Part of a small language model's weights.
Size: width 768, 9 heads of 64 (3 for keys and values), 102M parameters.
Each number is 128 + 24 x the weight over its row's rms, rounded and kept within 0 to 255. Layers, rows and columns count from 0. Numbers have three digits each. The size before them is the row's rms in percent of the matrix's.

# layer 5 MLP up, 2048x768, rms 0.0292, rows 660-753, columns 192-239
103:122172123137131120098133105129115134137146130148110154137078106164112102144131122083079165133121117156128159158147153104089146137145100159157124
100:125129166122101118110178138097166098128170170117166136109117180143093113108122112105155161133125100155099126142151138126122163128117102137133155
099:099137116119131124162123158139136127161101111105148139134169142126125120161117077106165132107146117123113129131128138118130164121120137161122082
096:142143130116143120133136144142116080154146110093138138085125128141102100092149152111129100138107125163162121114106157118088118153119128123155144
097:141124141179134116108083147102083107160113093117107132111139145143083109114133117139145121104120130125117118120113106127087105124131152115140158
101:123142179120134174150159126135125120126089094132076144110109130115121104148090125125107161111107154136143132101130138160167126120174153105144150
098:126089094160120118136132160180130134136130129121127135128135114141149125143122156139180148176119100181097077066102142111187176103143125155129126
096:126093124138125160079124109159089143133109115160167126151114118133117071134150142115149135117167114123146134155151115147122141141145127109154120
101:080116134125145109110130073109101111118103120126123176155133134114144127147144126101127131129105086117107118134152177150149153198152103127138138
101:120128100116115138149155082123135119126138125151146142143143139126129156149133160139128117148157166127145126093156142129105083142101161110112128
097:090103092112156137117096104146109133137100125131093105103129127113142077126115132126130145162134125141130160132173144145116102117102124102182133
099:091127084100124130131095156091153153108067134117136091165150180134127152167140131102110104112145091107103069112104156157140150110097137084134129
098:168071147095148093147135156141158120173142129141145130110145081132129147118131139146109157160184103090105120175124126110172122110137145126117120
103:114203129120102128092122121171149128113129070130104134115120147152128075140126089070104142124125095134123142126116090134167134116151136123114160
100:133133090097145124088182126173168120103124116152153109126095122168118136160123102117139126101099156140138128140145102137141180127124137108110095
100:143165160087106113131168144111118167123127152125104148120143124144165121137098106158113180153139117139102105097139149113127139123121121128105133
102:128116092136139121114167093091121149136135136107135115133125150119101162174131127107122120139104109151100132138076157126069123126115082125080133
097:135097139125105142109104114138154127170111105105158147156115158110131139102101139098150149140166176098149082132111156166169135127138095128092113
099:136106146156144110154138199117127173123105085119162112122091101114139139163131099124131092152137159138121177144136115126145121149158121074182123
102:160093092094131116149134123166129128102181133117145133109120087166106129073112134115123122131125186119125132135164108107150141160112130089141174
099:135112114145116120038160123140100113119136123120150083150150134107120109106174098125137124123133109177134160098140120067126146167112132095071120
094:138141103146145135129173133129132145105150107153105134126130131134124143140099130160137139118141100135117151142125088136140127103115127150112157
098:103141145112139104093085124145168114110161154143164131137105163189151109127142126117143148097141157156144125112112183128101142129122086105161085
101:113157138110135119108163151138112155115116160122109122118128122104113137113183153175140146150102098161155128122102114137137142151164142124132146
101:140156168132132125187115116107126102129105142124157174146109138169123138127153125121105144171146167139137132123115159139133128138146161132171119
102:105133104104156125121122139140149136151143133095130110097128152126179140120126124092120103139116140124145144116086131131129115153123127149113141
096:124133137128129105183087145147147090116136121169099200134109134158119166149077163111119098107162133139117121178108150130159136072141132147099096
100:109160172102163107124120147107104127112137117163151127111105131092129127155115135121115117106136120144126137137109134113139147096165136167093164
096:138123158133142083190101147133115112164108137133122095104123148121093156199106114127134110133119099099148126136103095113113108093128114128118135
100:135069168166093133137116124106107134118084133152092111143088126157129088175134110123088101155149158144131136140173086111106100133170138102110146
101:117082080143104133137156112090140154134125127129080150104111153130082129174112113117140128106103102131118108115150143112100124107102123156128069
098:153103134157138104103099091126092122156078126111168136139119138098148135163137145140084128150134166137089138086150141129120092137128179111104128
100:150115166126122106076185130106122122130109121129125147120120143095133142113088127125135110136067086084134135110132143164123122134141146124154137
097:124147140168122137108091161122155165126116193127152107102116154099138135130136124134135163144129145113091109155150106114112093141091134109167158
096:163124126147133159130136133099149123121173179132115111126169097126101136167145073102151113144134132150105126168095164173132115115137116160135152
091:096124147123089121128125200129115131156173124125116152118106149129140147163115153138176136104121150075097136105123165112161126164110140124188120
101:117114145163158106174113098116151101125103117136154120120119130161105134087102109117110130113162141124076104070132147135106153132089140121138134
099:133156164112127148152128150127117193097131117098106159130135141123128146101200126176141125152141120146114125096167146121122145131070133126131127
102:155116092144116140166143101149111125176108113132152154139103110139132092104126115104133122129111100147111110128143111147106129136081145140109154
096:099173112137136109140100105170123102129130128105080125162155138122172059137100145109141097162151114124123130110117148133120120136097139105118097
098:139109106142117147126092102157134137135147109134129120134111137153134143144111121123138112146121106106102107060081102115148134132116094126138094
097:185156133120107061148074168136125118129117112125120118124176147156138090129164093180122141113168125108132102121089118121133149121080115111114110
095:181126099133126090126112085074134114135119134149153155151151122118138098099117144144126134127126084118138140089112144161075093139074146113126101
099:129133144121107146115125120120080085161166134144137134125167123096129122142108109111138104094119105114152153096142167103154140157163128149120147
102:135134096138107132103133130101132133099151193149119119135163098082097063104139126106124095126139162143064147105102100124116129142145159143147157
096:129184151174098113153164158138133112096170127089170132120102141121162114182156095149120133125089114160128096133119063151101151129109104092158156
099:152136105126127131130110117129152149163141105139162143127113145175121124120147168126130097136120113144119179154124116132124169134129084096136128
098:121101094171137160139112109129148135123151141166148123079127136116121142123111098117114150074147129117132092095098130122168110136137132123114124
102:141068129159126152120149141110157128122144147151099120150158128138088178107074123160161187117109121177112104101132106098113114102136150093138186
099:151092172101093069210113180124135140131114081115155137108124129174136114132103096127123122188127151162141085079133146141156123158107131158167167
097:153113131155120123104118150105140097152142117145123123128097128126152117132137148120168096182114103128151129129109119155141098135140133148132117
098:123137128132149145124115183117122096092117121149118123142120065158138109174111114180122096134108126140118129120184169177104133155092119098135134
095:122153172111124160102111136106096146123106120136158142150109141087096095106134105133111174135104153179123117145103119142182135131146148100125145
102:150096150118155114128101122117112131141112131115145126119185118136115095164156115147144131135134128101138168166143109138088112092108113075143164
099:140105129131112116147148159143126155128103178109158127112159109125145153105122171090101103086128151149120128125095113145163162148127107145096147
102:115147054173134128098145170156180154110143127143109099106165170119129117159132102132135114142122121142129172192130108098141124127151079105148109
102:076106113113114088106114136109133132136126111114165179106141106102154178115146061130126157125134149073126137122161125138101163127143122136133128
098:141107118117140083096160114129135123121167122153074152110161124118143130126104144123109161127116176146140143118129131108097085127124134121126136
095:121122075173107151147145107095181113120123116097104113138068092111181161115194112140152133127126102090140138096147139128100105134125128112145155
099:125152107126172152097137102200109133127137160100111167111136118104127142141132071142126147138110136146132112109100145095122104104113146102156122
105:121171160162123145152167110081156179106102157148124110142136088112109140096100132138126179138131106132114121126157161144127167091132146127127151
097:117090139149154155102145125141129129118128154145135125116087129103095162137155119117118106140117088149130086148135127165130118164121117139089117
096:157095124141079125109140143114132109144165143095144103114125142115139103135172129125116148169109106139152153144131133094168122189130050111166132
097:149147151161100116118205113153106126077091103128115162122172134138116138132135138145099099155136149152068138107104111131123137100097117121132136
106:136083099109178151177168144117101123150108101128165118126141126101134102140156104164155172123164128077121134073095136111121116135154127116153148
101:077145113148188168096152124100138119156097166143147164190107107117145123172133140150148145150118088141138113133163117133099116168138118128108128
103:110139117142136097119106083115150138130123122089094176116188079155118120106152156098105164163164159118119113134153091126096145121126098126109088
099:120142112130096129139063078100112115147119122130143075107086119119092135113111078172140119091125182121134130099133080131117153129109151150123099
099:159140135085163105121167124104138095159139133102132083173148118119146107134135150132116113099143174156159146106125156150151131126141117152130141
096:145141089142074147163143146144139152157141103131122134110128126109138143140159107134119139149169168155129140149127134177117128127141133081118095
106:139087105098139143130107162124113129177133124139119127158161101113096103115115153107143095157141096100156113105157177168150135145121138169104117
095:144127154139096118092137120146122140160137113039164139107132140103129154112138122150139110105140174162128128057157105110128149135109140146111116
102:119126145122116109170072158074163101168088119143117157101104129134151175152104123157169144100177112111169157142161115095106136131159119139107086
101:113133119134131141152149183116141139179120193156116145129107170105145113113121125115122179160116117138095144151147123128119123131159155127175155
101:148152102099111119119085129125095106118113133126146086152074117102097136137136123116128157124112122124121114181118143115122119116156095152121145
104:123129116165117121122121140144122099110155115132127123102153145154120151122120143099150122118163132116134157103078112119079124139115131161123120
101:104160131134126164099154079087110150171126140122109112135138097160118122152093123124149124134119124163139146116149097085132140094116158123092186
100:124105168133137135112104141125092132114127101116140119112178096137128135148126048148145138134147151074128164147120134121127134110087107080103076
097:126147111120077124113126120085145105155133103156127112112139101144102133151100099095140146118089094119124183117130100150123116155092150141144102
100:143167136111135102133127107145113153080142108156100126130137139141154124147138159144124123119101168131164102123179141154132146177127130129129151
103:138107199129112146116094077106118171177129115085117137133116139114114126139119138116097149106128129130129128135127157107105093103117178116149121
096:103132122116079120137072154141131104126133155122119128110118123142119085114129128130099105129148154132100116150148150095143140152123119116160182
095:157151140087114149098090107149129123110158065110142121137136146112142116125161153153147127124160161123127103139145075146135123166141122128122096
100:116137112121132088154134138108161110132128131088106122088133130113134160131085128144140120110122098084126135115134162107112113164130120163086120
103:135121093138171069056148146129117097113112119143116169123118116151100111144137134140111134121112111140132155142148132130125115141129155105193132
097:112094125139146138093162117115115164137140126123100158147117148106132135116151161122156113095144119107161136145104119160166134109081090113126103
101:152102140209159115136133105114108116204167119131133171120135119100088157102134114119159127129127127137152101141155154128109138144130098108153165
101:115110134146100125183111140179118141119110129106110144144138161111123171084155141096117185116093119148152105113119135178099109086129134113117169
100:142153098090141105135133087124140118154146101112133114111176113119142127173116107122139126119096116133118172127119126113111119120148143112164059
103:115124103111102128060136173155157128122134155106110088134089128147127104112123136131149145100135114174121133127093135143129128102127145105134114
102:127106154116141132153155156158146143155163118123129178134118116133128164113144127128141095110131169113077138143140107086114098096116124150106134
100:130122177126145114124104119151178153133157139129155131143131123136115113122113087115109101094164119135131139140164147106130131094155130136086087
102:168155110084159133127119117124131137113093118141145127114123121125091096124130152122147105120125117114122138194163142140140143092185148114108123
103:150107105160119152103129122137133142182143112131157188098092133104148106142139109107121121103158094079154123153121104143160099126148167144115104
# layer 5 MLP down (transposed), 2048x768, rms 0.0246, rows 660-753, columns 192-239
104:137117121196129104154108156124105125151087121123085103120163096109142124124147094138186125130086117147182080113156136160102143128094120101117120
098:133103101154117142155134092180112126177146094039114154154129162105183154128112114138126120165167137109128154105135111125124153110162140150112108
099:139149135119114140167099164098106138179122133123142119083093111156143105129116140148146141145137128129081127125120142113147117121157112139134125
096:127140148144126105145107122073117155124076137184105123128141097136080118121082111108110148133136126094163173104122147141105142115187154146142126
099:144103105143134097119158138144105149124120120123118085167124135106111095118093148127119128086120153130089181117114136118100160162141118141121156
104:105117107171123124146133167188101104139118078094150103151143109101108113162141089108151158099103157138104126095114144122160121072132138132149121
100:111126141151087170177127167137161141127094112152137080114139086119163184147107138136139105140151102145169142144141128169112144167125141107108134
097:106183135155146146130124133138152118127141130165087144100133130156131101141143140123104093144118100110107139131128159186143108136178136149109085
100:171088135167112146112202143107142147179108152129120180140133130182193130134104094119147132136062155126141115110152109151113111130112152116123127
102:092138128119131132124123145141103155151107111115079100104139114102137114107110096129188135110126114098107115077158132137159115127098159161125137
099:119115115109140131135153124134142129152151115112139143166106137108147120125122115093125137185122119131157121135139139124116127101139140167113101
101:146116124111139151136143110108104108127142135128053132142140163117118130096130145108102143119147135104137115134117133151155092117123128094136122
101:142097093135110116101142149050131089141136148119139152114175148139115124101087149140134144168135102125154098170095093165138126128096116160123120
095:126100132140170116156156123121135137132100139136130092178097144145132169087178106131126113118093110101123116106144170116105091091147134066131120
101:096154125154141138148080140141121132142134139115105127071076118123133153126134132117135145056117138147143134101142129143117160153138112110128104
100:143137110114155123108110118191130140147155078087097141108116137139128159118101133143119143112153136150114139158127163103131103137148126123141089
103:085117165106083105130143138123145137100118100164105150119153114171084130136131112105123126125097145132142085115156134140114142162149127160113105
099:105170141132103115117055130108147165137144122100134142140147141164135142094136127118133135131133085119165164104120139115132123139191137099068139
100:115187097082140107113129127077128142146118134119103124138102147146125161059118134103125129095137106177113132082132193121131117122146100142139126
102:126132133140142156119123121093119102137112139088159126122129114102149120149144134108146115127145193167128105145070131131127132125153148117159118
102:153146168082143153113161104113172145094101150183156139091167158139073114119130128161135131096122102111122071071148133126124120156128106140127107
094:176182150125133110185127094114140109149131114107125178130109115127154165152156160154104125130142143151124161114125114118114131111096121138107106
096:117142111142127097151140093083135151126136119131134135120184116104098105146131150166128060182128101146113149144121085114153109149128126133124106
099:116137121137135162110146126152133128099132133159142132119086131138107107101124165143128110093105190136093137097106129131125110150127101156146127
101:125141135126141123131135131105163148163131158124126126149179146113099120122103133120159131138137080142126144148131085117150124118108105166182113
101:116167170141126110119139156151138114192123125118129183153132139148116126154135146102141123131132117099135155141087128134154149167168131109106130
098:122089147157107127133141137116137153134152159148159159159148120174155127120139116118116101118150142097105129125154177117129126130122126119181107
100:111102169088170118131144151119159139110124104132109135109109119127132101161119141134172108129132131128172164099110131179117146136119102186117151
096:137155105124136107098106138149132130131145165075129127135124153102158148108116105138156150128185129105142124124155105125110143122169148148098150
100:160129175130138126148099130164141120120095093127148156103117114102095139128157133131140138126127139161119138122230091108140131115125138128114142
102:109122104118134159105118107117149133107101121140127109140115116158089147134167133075142121110093139136137148092090139130093148143103157117127082
099:117119148138140090124193118099143112115131129128142091104130125158100122127087123146134115141126104129169148113105153112119156153103091151129131
099:096160110193108168119117121123138140091141124120129162143113107120143162162152135148125142107094138125132103151114177145105136115106092121075118
097:117118130117107125121154089106102126131129120133098122132122104121121080124124143123148099175140094127122132074098171113104147160140132128150119
099:101137137173117105156118114152116166120103171127177072178066115151195076168131132140147108135174173130135132138142127125106141138118156163116138
088:136140111116136139129133123128154140113108132162121105080156124128093114100117108188138127120125078137138112092180119152081141105160143152074163
100:149171093106148157118133122097141148080137162139128124117107119138086128122129140144135138129128119101132157102110129176127106072127081103063118
102:115123128162143113132116103136173127073130118145154120109128107095116119109162164116111167154161147164113170125138090093135094130103093083126103
103:138070094070189180140126102114106163177149091101078149133130104122184124083130131102112147124148138137141128091111137148150128161109152162132127
097:147132106142107098110118116113134128129124160140149116142138098127102151122130099131138157107122139116127148170140101144125113115086140117170128
098:153139140125102167143109143149129145134126152147129114161124100148156099097150134136093144131144163116127138127119122152167165124097132120172092
100:149102136156085075137149163110126165146102103103143131138120122097128107113170154133197098091124130105145144146102118122128146124095130144115069
096:116139163143149152123145155106152104106128157160143122116173122147142132154139093149132118103098121156134150148172133137172118117190171176119124
092:143159088117103122154119113077158123083108138170145115142110087151083155059105121099122176137116127131177155157127102126158145090117104139119172
102:174146120084124106141130161115143115147148149132138125120161142137112131091137157099145128128132165120172150088065126147123131102120149168128115
096:145168148113152145125127135167139125109135142141092098120141137077085155140156108135110129107137121105100134097151122145173111098164182117075096
101:158120178114118129148145155164129119113095164161109154113090108114124130126161110094140115093102155117139104083143138119156135121074120115125145
098:106133079141128131153120128115133103125143093152122087133069099153097092103142092117122131081103111112144136171082152140137159159133138139146167
100:055180139130145129100088107122115131158116115119111152090093160134142126186130117124121087123120128097136141140162155163104076113116146175113130
099:158122111115077127188134122114110088090156105159148139104144090135112097159118144104125119115145136113162113105142125136068117122102124117108121
098:095162081111191126118083101147094129085163111148152124136057131150162137145131120098103141156145155134117102133127114094129142121124159127142141
099:099158100121076090143145138134132110102173153131103147134129150094150149120081149113129108168109123123137157117152049125162105159134114074130128
094:116151141125126123163124153103129142146135164137127108105123119167115136182109107160125172132135124147146084072140120117122133121131122152124077
102:127180130131160138135188114139146105100131155145110124131113146129091139192106117135148109132092128143152130102107117141135144136087103111086082
099:108119120084107143150108144150157114092115130179109120140123181108100149092118131110109114134120146116183123129133145089144075172130176161104085
101:139081138153124102142142135117143104115123112126158148139164124101107167156123130126158132131128095141102124109123138124136119142121088125140119
101:115102181103121143126122123152069097184154101104138155144105121136150129194107135118096122136131108115076148115152128130094171119108115120167122
100:115110147082146063149134143151136149139070150106151110131162137117135112119134113132128114127115104125155126138128125134144144111127137139122091
096:130145110145167143142112160130178150112116142120162159115104102130165141152115122137158101140094110128077142155148148134153123170156171124140178
102:132111104157148125110150152133167116154113106156103112114128135133144126097125161140105145129135129150123126116116108108108179145132123145178147
093:165078091176153138088112135146104154107175117143142110079125160109120117170096147140142078132117146142115085103115115111107143129138095125136127
100:118157116150156143129145148129108112101148127105171119086127114128124154122145114116080133115131121129152125116174147147106108108133159117128120
099:101127140091135128143131130054144141102149145170096090114110169095166125133173086113149110104113124179126097170137136114142140160103096092142117
099:156114109143098085117147127192135137134124160142157109119161136111139036161122104159149151133188104144154111140126113120094090128092102110110117
104:097123152090145102126114137116126128168127101116128133187115129136116157119144113150111151103118175074119152109137124116146094143111140206111113
098:125139098117171132086150129201114146142159108123155129110143104158127137144133165132086128109125179156101115138096127115171121136123087152099106
103:122127132130163122111105074098188097173135111155152151103116077121086148123149134124124141139114114098152140122109117099131120125104123119121127
100:112155147144133128137129098130098137145164168139128134109113164125093142120127133173160113136141143136105130121127170120117132114109094127140153
095:114167142118149160139153155136114093097141124092137126160122141131083148118115098138102134155143130136099127114128157142137121146151109136099116
096:105154158141168123151129139126110109138156192192137109134174125104073122124058134155169140164141099119074116160107101098120142108124135153131139
109:142086135056160137134109136103102134169103194070115127143081146122117126113130115123087107098141123145098119128150098123122094181137142152134086
094:141113081129126085102129118078136132130125106121091135128162144146084137134140169150103157153137116078142121150133121122110137109113131141162099
103:114163174156134131142088115082140149106140119103143091088162153133120146152153148104120138123131108100122120107144108121147129156129151093148139
101:139126110118103092122131122161121115181155158087129134102183132156129182125137096115132151079140088091192150149182104119115135127106119138150127
102:177174129118130118106131121144087166068105163180149150133136138177161206146099129120148152091127149126149105166157129123169140143129152138111134
101:126119115120126159119144133152072109105138136053107112111168123137097138143115153121113178134145157112146115172184122098129144074130111093158121
102:106169131109139089145123151131097149146129095128122113140117117142166120130133089135114150126108113134160133106148143121154176112143143161092110
099:113130161140181114117142140154142136093143098117143158137119148112147110144146113184090085120136124124136143112132130121114133158132120139149115
095:142127129142116143115111119090115127123117154095105118164100174131114120111139112124111134155091140132128158143125163123137128094166151127135170
097:086142140170142137096120071148124117142110101131154115110092145153188147130134121172153103141122140126113126134153124123121146116139131116097122
100:128148159094112140141120110137122140141118077155081125138133149128175089115116119097149106153144144149121125103106078110137152156144144156140085
099:116109166129141142120101170178134122121166080140131134140151133054104129082116122131122118162100116179124125124136137114107118118111151117128118
096:126138117145146133150142147128105186130131193147155118133127119155111163117145109129128122114067125120134104115091164119142133130131100192151108
102:121159115159160166135104121121123117158146160094117150129153084155131056143173136094130109142143101128111161114098154126092124138153084154081115
103:168080111148154105095100096089103132152140128150095104111129107112131095141151110150131147114108126147109140144123151100092122138116123083119133
096:081126159087161148129075146132130148102126177120125110179111132150121150143112102109095139118161139169139141142148139167161151102122120138152115
102:102089200179146137144106135151143118150131129144108121101148112116127121114164099120128082143141115146143187095131078196113126077115088117125153
101:126131103123134112131093126120114103096092151086153117118127095138060166094139150092159171108145109114140154114106155216124106115153133119099082
101:133125104134108150099167146127156122100127173133158144114098088123138157073151127117138142084136139099164141098114123156098131128164148082116117
102:091090115129107139122160171159084186143157107123141118143103166061144143085122122129150102122167132119121118176126116112119125105107163085104155
103:101113083146168153129133104064094091115080131175084096110124114094097106138103120116160114178138103114130173164113103139149170120140131132123147
101:125139180154135107119108122170133127113115083146097099105179115125129123106121120133102122105132144109118113142112124152150097135195131115154096
103:157111090176111112115122129119128171180148110117161138147191159117171146166103119156113105152134119131112152128165136120137118139109079133123128
102:140169106125122150118138114137113163148134160139126094105129144095092136124134147086098088136110091137150104140101110126100085122163115107149151
# layer 5 MLP gate, 2048x768, rms 0.0304, rows 661-754, columns 192-239
098:120125111101142103181109138143172110071123143124149135163144111148143092114143126149159146113168142118101140145147155173185138111090120079162137
107:111101101118155112075135175120162108150111175140132145132155128108103169135107167130157148097101161154133152173116159135107114118120138196148145
106:106101155128161091144120136123124150071111143128140150126135110125138131123149102136171151117170150161131139132140144153149119128096106115155145
096:104136114117137113143135101076111134127188166103145147104093164135146093125146140136136128087108146147110148103090111153137156104113095151144099
106:096148081103088111140133132150140146129080109109151089119090141105155153143116115124140129102158152131133134136166140089132114146098128087131108
104:093138140143084121143123151106132109117115172164131146133150129106121126107111138116149108094117106077100173125160089110102129132115177116114121
095:123141169187164129114132155105101162150140092104043120122140113090127148131108145134106087098128094108119135133120148153140109094135157159110117
107:112162131142142095162125107117120103102117126093149154157153152142166141075161153166136139119117124154149130137149166132160153097104137153149169
107:137106139165107109111094130137101138143108104145128147125129098158122129104161161128138127146155130099114172120096071142178145071135136168185134
095:132184089132143120098088181114129131143125115129149148118155119112111098112162148185120151138121094160166145123077113121109160148127085139112150
103:112091173119092131108110151145097137122067123102133127132188125115191144146093154142131070122161175130139132109118133133125172110131117121114124
096:162116170110131129126125144183124117134098122106123130143177159113094130127106130129168174123154130104122139127149082157137129096123114120118095
098:166145105108110151093120148144139145155161143133119108102134123138129085145101158119111111090174148151136100120109128159154138142105112188156112
100:078113093133165110098161136123148109133121128114111120089111142130119158190205131114139152123120157168103097135120146150115149148148166146139110
102:117143196137116114117134162119090144126103101118138121108139142123163119110144119172134139125122133099157117157139142154164136155159136165141156
100:143116096156117125119144122156097112155146137187123151143157112123081132140113125152154112111162089161082188129113123150112105147124090101143136
098:115086125112140120122121124154124137068140128113169117162098131185095136093128134105127127136103130180117119146150141085145110129147088102107102
100:148125047116119174145117098112162119104109131149114135112127141144177129100110127127150154119150153108109114132082165110150128112130149118154081
097:067131097156137103097151120099111114106128130085141118113144100127167082092117152164105102075116123091148125123155194109107108140123134143147108
103:126133098119122157097135199131112159131131111132138146131128145165071145111132098093155118114107135109156136111123102147160183090135096122155100
097:111114156159154137096108149136126154111142148120173141115126143117086159134135137111110109134119128168176121130146157105094146099139141174111113
096:130108115150151157091123124107108091160127128129148110177119135097139113133122163162087141153151115128146106122133078104141118155137102112123116
100:108141121173147143079124129144108110135133123134120100151108134125156123131093115092122117128129206125081147120174103068156099126104168146153137
102:141145148127141153112137171112126109063129104106094136115096130131096114146141163097120121133093174132125122108159138133091131115122119120097120
097:085146136148116095113109093145139158108138105153134158110165130134168115083166152142157134149152176170104128104142116122132110128118128143117112
099:093138186106080086161113119132119128115133117121129154116171110119161131150166158166118134134155125160151148138110121155081147131104155124131126
097:153108091127130139118079157126086095152125144124132137093135168125099078094172139167132090140143143102115114185152106151128138120156183136120150
102:088115135163126110128183135135084153100112114130126151140117121173120119133170129175099081088084129132128159115107104115154143101113133085145124
100:163164135125164125125134148161146178127132100128131124122108154112114113133124107135116107102150152120130116137129132115184148109078108127153118
097:168135114156114170085122109123149161125115116138087152127145160121120125123115121153136123066167133095123127148150114111094126111170136153131120
096:153093094136140093122106132157120157131129145131130137169153116127119117097111178127126127111137105122122124114146176134105153073159096124135103
095:117158198160122076105136166108133143112103098103052139131091152104132142157111144112156164121110127136119149123166147133114145121105118066104136
100:116131128134103144181157138107155098132160107147138096096132112125127153139107168132131167119086130150139141149141098126098155096138093154107161
094:086130157155118129094160146180147121142114130134111117135122109120146135118103137130114108115095152152089101088114124136138106115124117153129127
093:133139160111107141130131149138126161099082106116079156113110101127096121152136125100111157108133146141120112131169108126080139132166103100134128
103:139100177162109135130091171112105120118145153142081127110136101114160121165121141146130101142126144146092134111138135120141087132142182173141144
098:164092119118108097119137140140164124106189154130158110118142082117120152099148150115139127110157116134103109151122046126136134133131141119119136
102:148130100152126119129120137169126143118132101125133156167152137147159154168138154139167142116138148151115141169188141116142103125140130129133140
094:138120127117085123122132137146092102130162117133136138133093135134147135129076148138129117154086117113150091122156164107109146116090125125120118
100:080153135117129093144130124142118134124133115119099179125143115145155110106145119147142120099130130132159161142111145134166146111100130125111086
097:084143112141111104176116146118149139116097084107141132118110158068143099160108119136148101140112179145168142138092117122121121149104157105150147
091:070117178143096139087150139143113123130132125096107127105114125146115155076076114161135143137105198101135080105138130150155146108108188178121162
117:136107122102117126132119167191125106115157112146135118105156132114140117159123124165165044088115162122091112092140133098113121149117141127133112
100:112116131110130104133102122137121105145105130156159140127160142132121127171134140156157121115104152107169125087118110121120115099098151159087119
094:086120146151106130168167157203165130109120163122106163159112131148107097109109084109160085145105127111108114115128146128066141167099121108144126
097:112121160156141076099127152100094136153092089130096128104115137140164132105149198137116141155110157189095113121113098148112102157090132121121140
101:151139132130144130105148134157120149111102115120140115125099135115144140122126136125119129128166108172124124111144084138149113126132150117151122
107:118128163111130111202102161095183161053136120120111119143119142139149100148127119133166081120145150107122163118098107118135116109137125132143129
099:127108143088132135097079138142153157105149102126149101140145138152139123111122118111116111149135106133124137111184106110174169134077137139164145
098:108123149150128141147081117113110171137080122069105135140149116115166131142119156116156135146118109149102105099119141127107109087134139091179134
099:101121107147090115113126121117140140162109114124128130151132139174129125130130119092158183118113105174100089153144116097102134128100121104121135
096:116141129149136117127133089129100127114120139136160110201156126087130110122087176153144114121130184167118135159139111123130109159138175098096145
102:142118112135122164138147139162078104141112112163118122114103127145138120112154123140141167128135136100123130148156179125133145130138152144134166
098:136093099142170093118118143107120146137156131104141123113141124118134131116157126159134147163128147127109106141133125134121081134126174158117151
099:120116168186114122138122123095150123154120138089114156101187168147149123129125105117094127139101085091169130139142164128143119122101127103134161
102:121107107106101165146112099102138102075125129133159168111143125147146127067104097129158152155114096120141147146175153093108157143107152096095140
099:132143134110144136120129125113151149184126145111128097149103100158183139137112150125130099131112127149138152109161095118165120109116125106088125
096:172128109153090170093168096088155140138048095091131124146157073110159157137170155147127127146109096111108161113159127103132147117132119119136140
105:116124130121094147141163143111097140129114095115133128122135132120123133138160177111138159146122139126105139142116123142155144171137131122146102
112:136106110139076112135067139174098091097147146103161155104123134103181145137117100174159096093135147136082120115165110091115140147107129119152124
099:137113152173091117120102135135120172146082131125126132151128119108114048131109067128158110122115139106143135114125103129133130145123146140121106
103:140101139127119100121150146136100107118123127110167113133145108139169156136139133137147113094114161123158157139136152119095135142127108137118132
100:131104091120123111139155180106177089140161098151138143120201108133105139148134127164113101121081123114119134134085114146146136156149123104099119
109:116126167113109075149109148123084156146120162127163139141131157153156112086093161151113121116161129126168124135121119105148132081114157144135179
107:124142097117144115145140143169102156139148153124130124188126097069140147105085138131102113147122125161122165147189132101081090124111129120136110
104:125103149113150130165138138093145141109116180128142157173100121086147117085108140154124125127084100128135123138122165159147114084111206143133122
100:110149142130097143144114084111090157172126124134141105092141169106123142160130123167128147147150194111085126117138093131137131127107152083122103
108:105133137109119112120109143130104135168121109125137125137154121086137126112122151133130118070153151134123138126173144136134141128111140128132108
092:109131116098135136154101080122120112102118122124138125137163131135143128105115154151116119131117088125139160107106114168137127112109113086122169
099:111121122120153128110114124099091154117072108138140079157102115117149150098144162136134138127153100133108134149127147117154142123108175141130119
097:137123108118128103172129130153109137090115129159140133149136132141118112157136165159145143112125124071124137163102142110136136130090115083182149
106:152135154119127185125125143130139148120116132101133161137092133092179100135142173171154128083151138103135177142115152147109123120118143153136109
096:130121139141122104144159138124138131134096137137101124109143171129110133157104139131121119142096097145141148125100124145146085129116123121135130
102:113108149154112131111121136148113181122129148095144135134141193127110146082141131115160141132116131143135094126111097160128175096114140129102103
101:090120139113085102121113141122113130125123091166151098146127122139155166135103140158148118137119137128121126043183134150124187169101164115169117
101:133099128133147142141079112116115147105093128138146112149077152131114126110194115128166140126149125135119178088142102170151126119139124144162104
098:119136161134178163130112155150149167121120163144126123187119128114127144099100155156129146133169103105139111083113178125072129126180108123092128
098:169145117132148137087153125106151112109133084137123157109100121162091094105137140153139102098172076126186138122128095151159128161164126170124136
103:105129129123152137090088137100071100123138138137169151112089122123137144145131111135145109130157143115116141136163148088142108113121169128161138
103:109116123136113096134143132152129149129102093110121114143107134115133093094050169149202084130140110197137111134147118072129163152135172149120171
098:110065116143139102091127129125110104129120150132104130129088179116129146139159129168138147126103170158116136151097098131132148138117079089132116
103:136166134135100136114140141152151133080100168139106171141166118113092128123157114128154109114144161144138116106129133148110142119170090101127161
107:175166150101136109108112168141161129116098124121114125136097095135146123141145118137163117121154107155135119154129130160166153106131180088115117
100:090123125138124150152073125146138089153099125151157134151163190180112103120121152145133103091137129103108093107100127106144088136125136083087128
098:145162083069149143150127140116164156146120150127139142129135143120119131151110163177091140093155091139093120158099089123167148088101127110198118
103:108116185164153125088140156120133111085109116120086128121180149109156121148117149119172114097117115096097160132166089094133114141079139135158155
102:058153089110134102086121104180110133096125103125149134127155140160114171108121141124144113111121131141117165134179175115117105099098140147100168
104:151118129152124146145122149130150156122151137116125156151104156124144142126139120137170115098146137169133131112145153094123110133117113104158133
106:163099109115135102125115151112100100069124122162147126155144124101136149104126135160113074129124171146092180145172153148183108109111123173136138
104:121138183124153105131104139117134112102173127147068132141094129106124132104153139159156151140142135115117103134162153142153161120164147157125150
097:089153112095112137174110088133118164138124080127158148109123147064146131163145121137110111127135135165147096119135079129136129098100099158140142
107:098135121154152154097134189148147140135139176107133172095099191107164157162104101121120081098105119120163147177149100130124080103126145092118138
100:084134098114108152164116122151155130132100111144136159120149134131137106113150124162153123128145122159152122118116114108160150135094140124134090
097:118126131107089094156132103106158122150131125120153094148117101185137117153147090153157145082135111144129158129131127113134128128101106118137137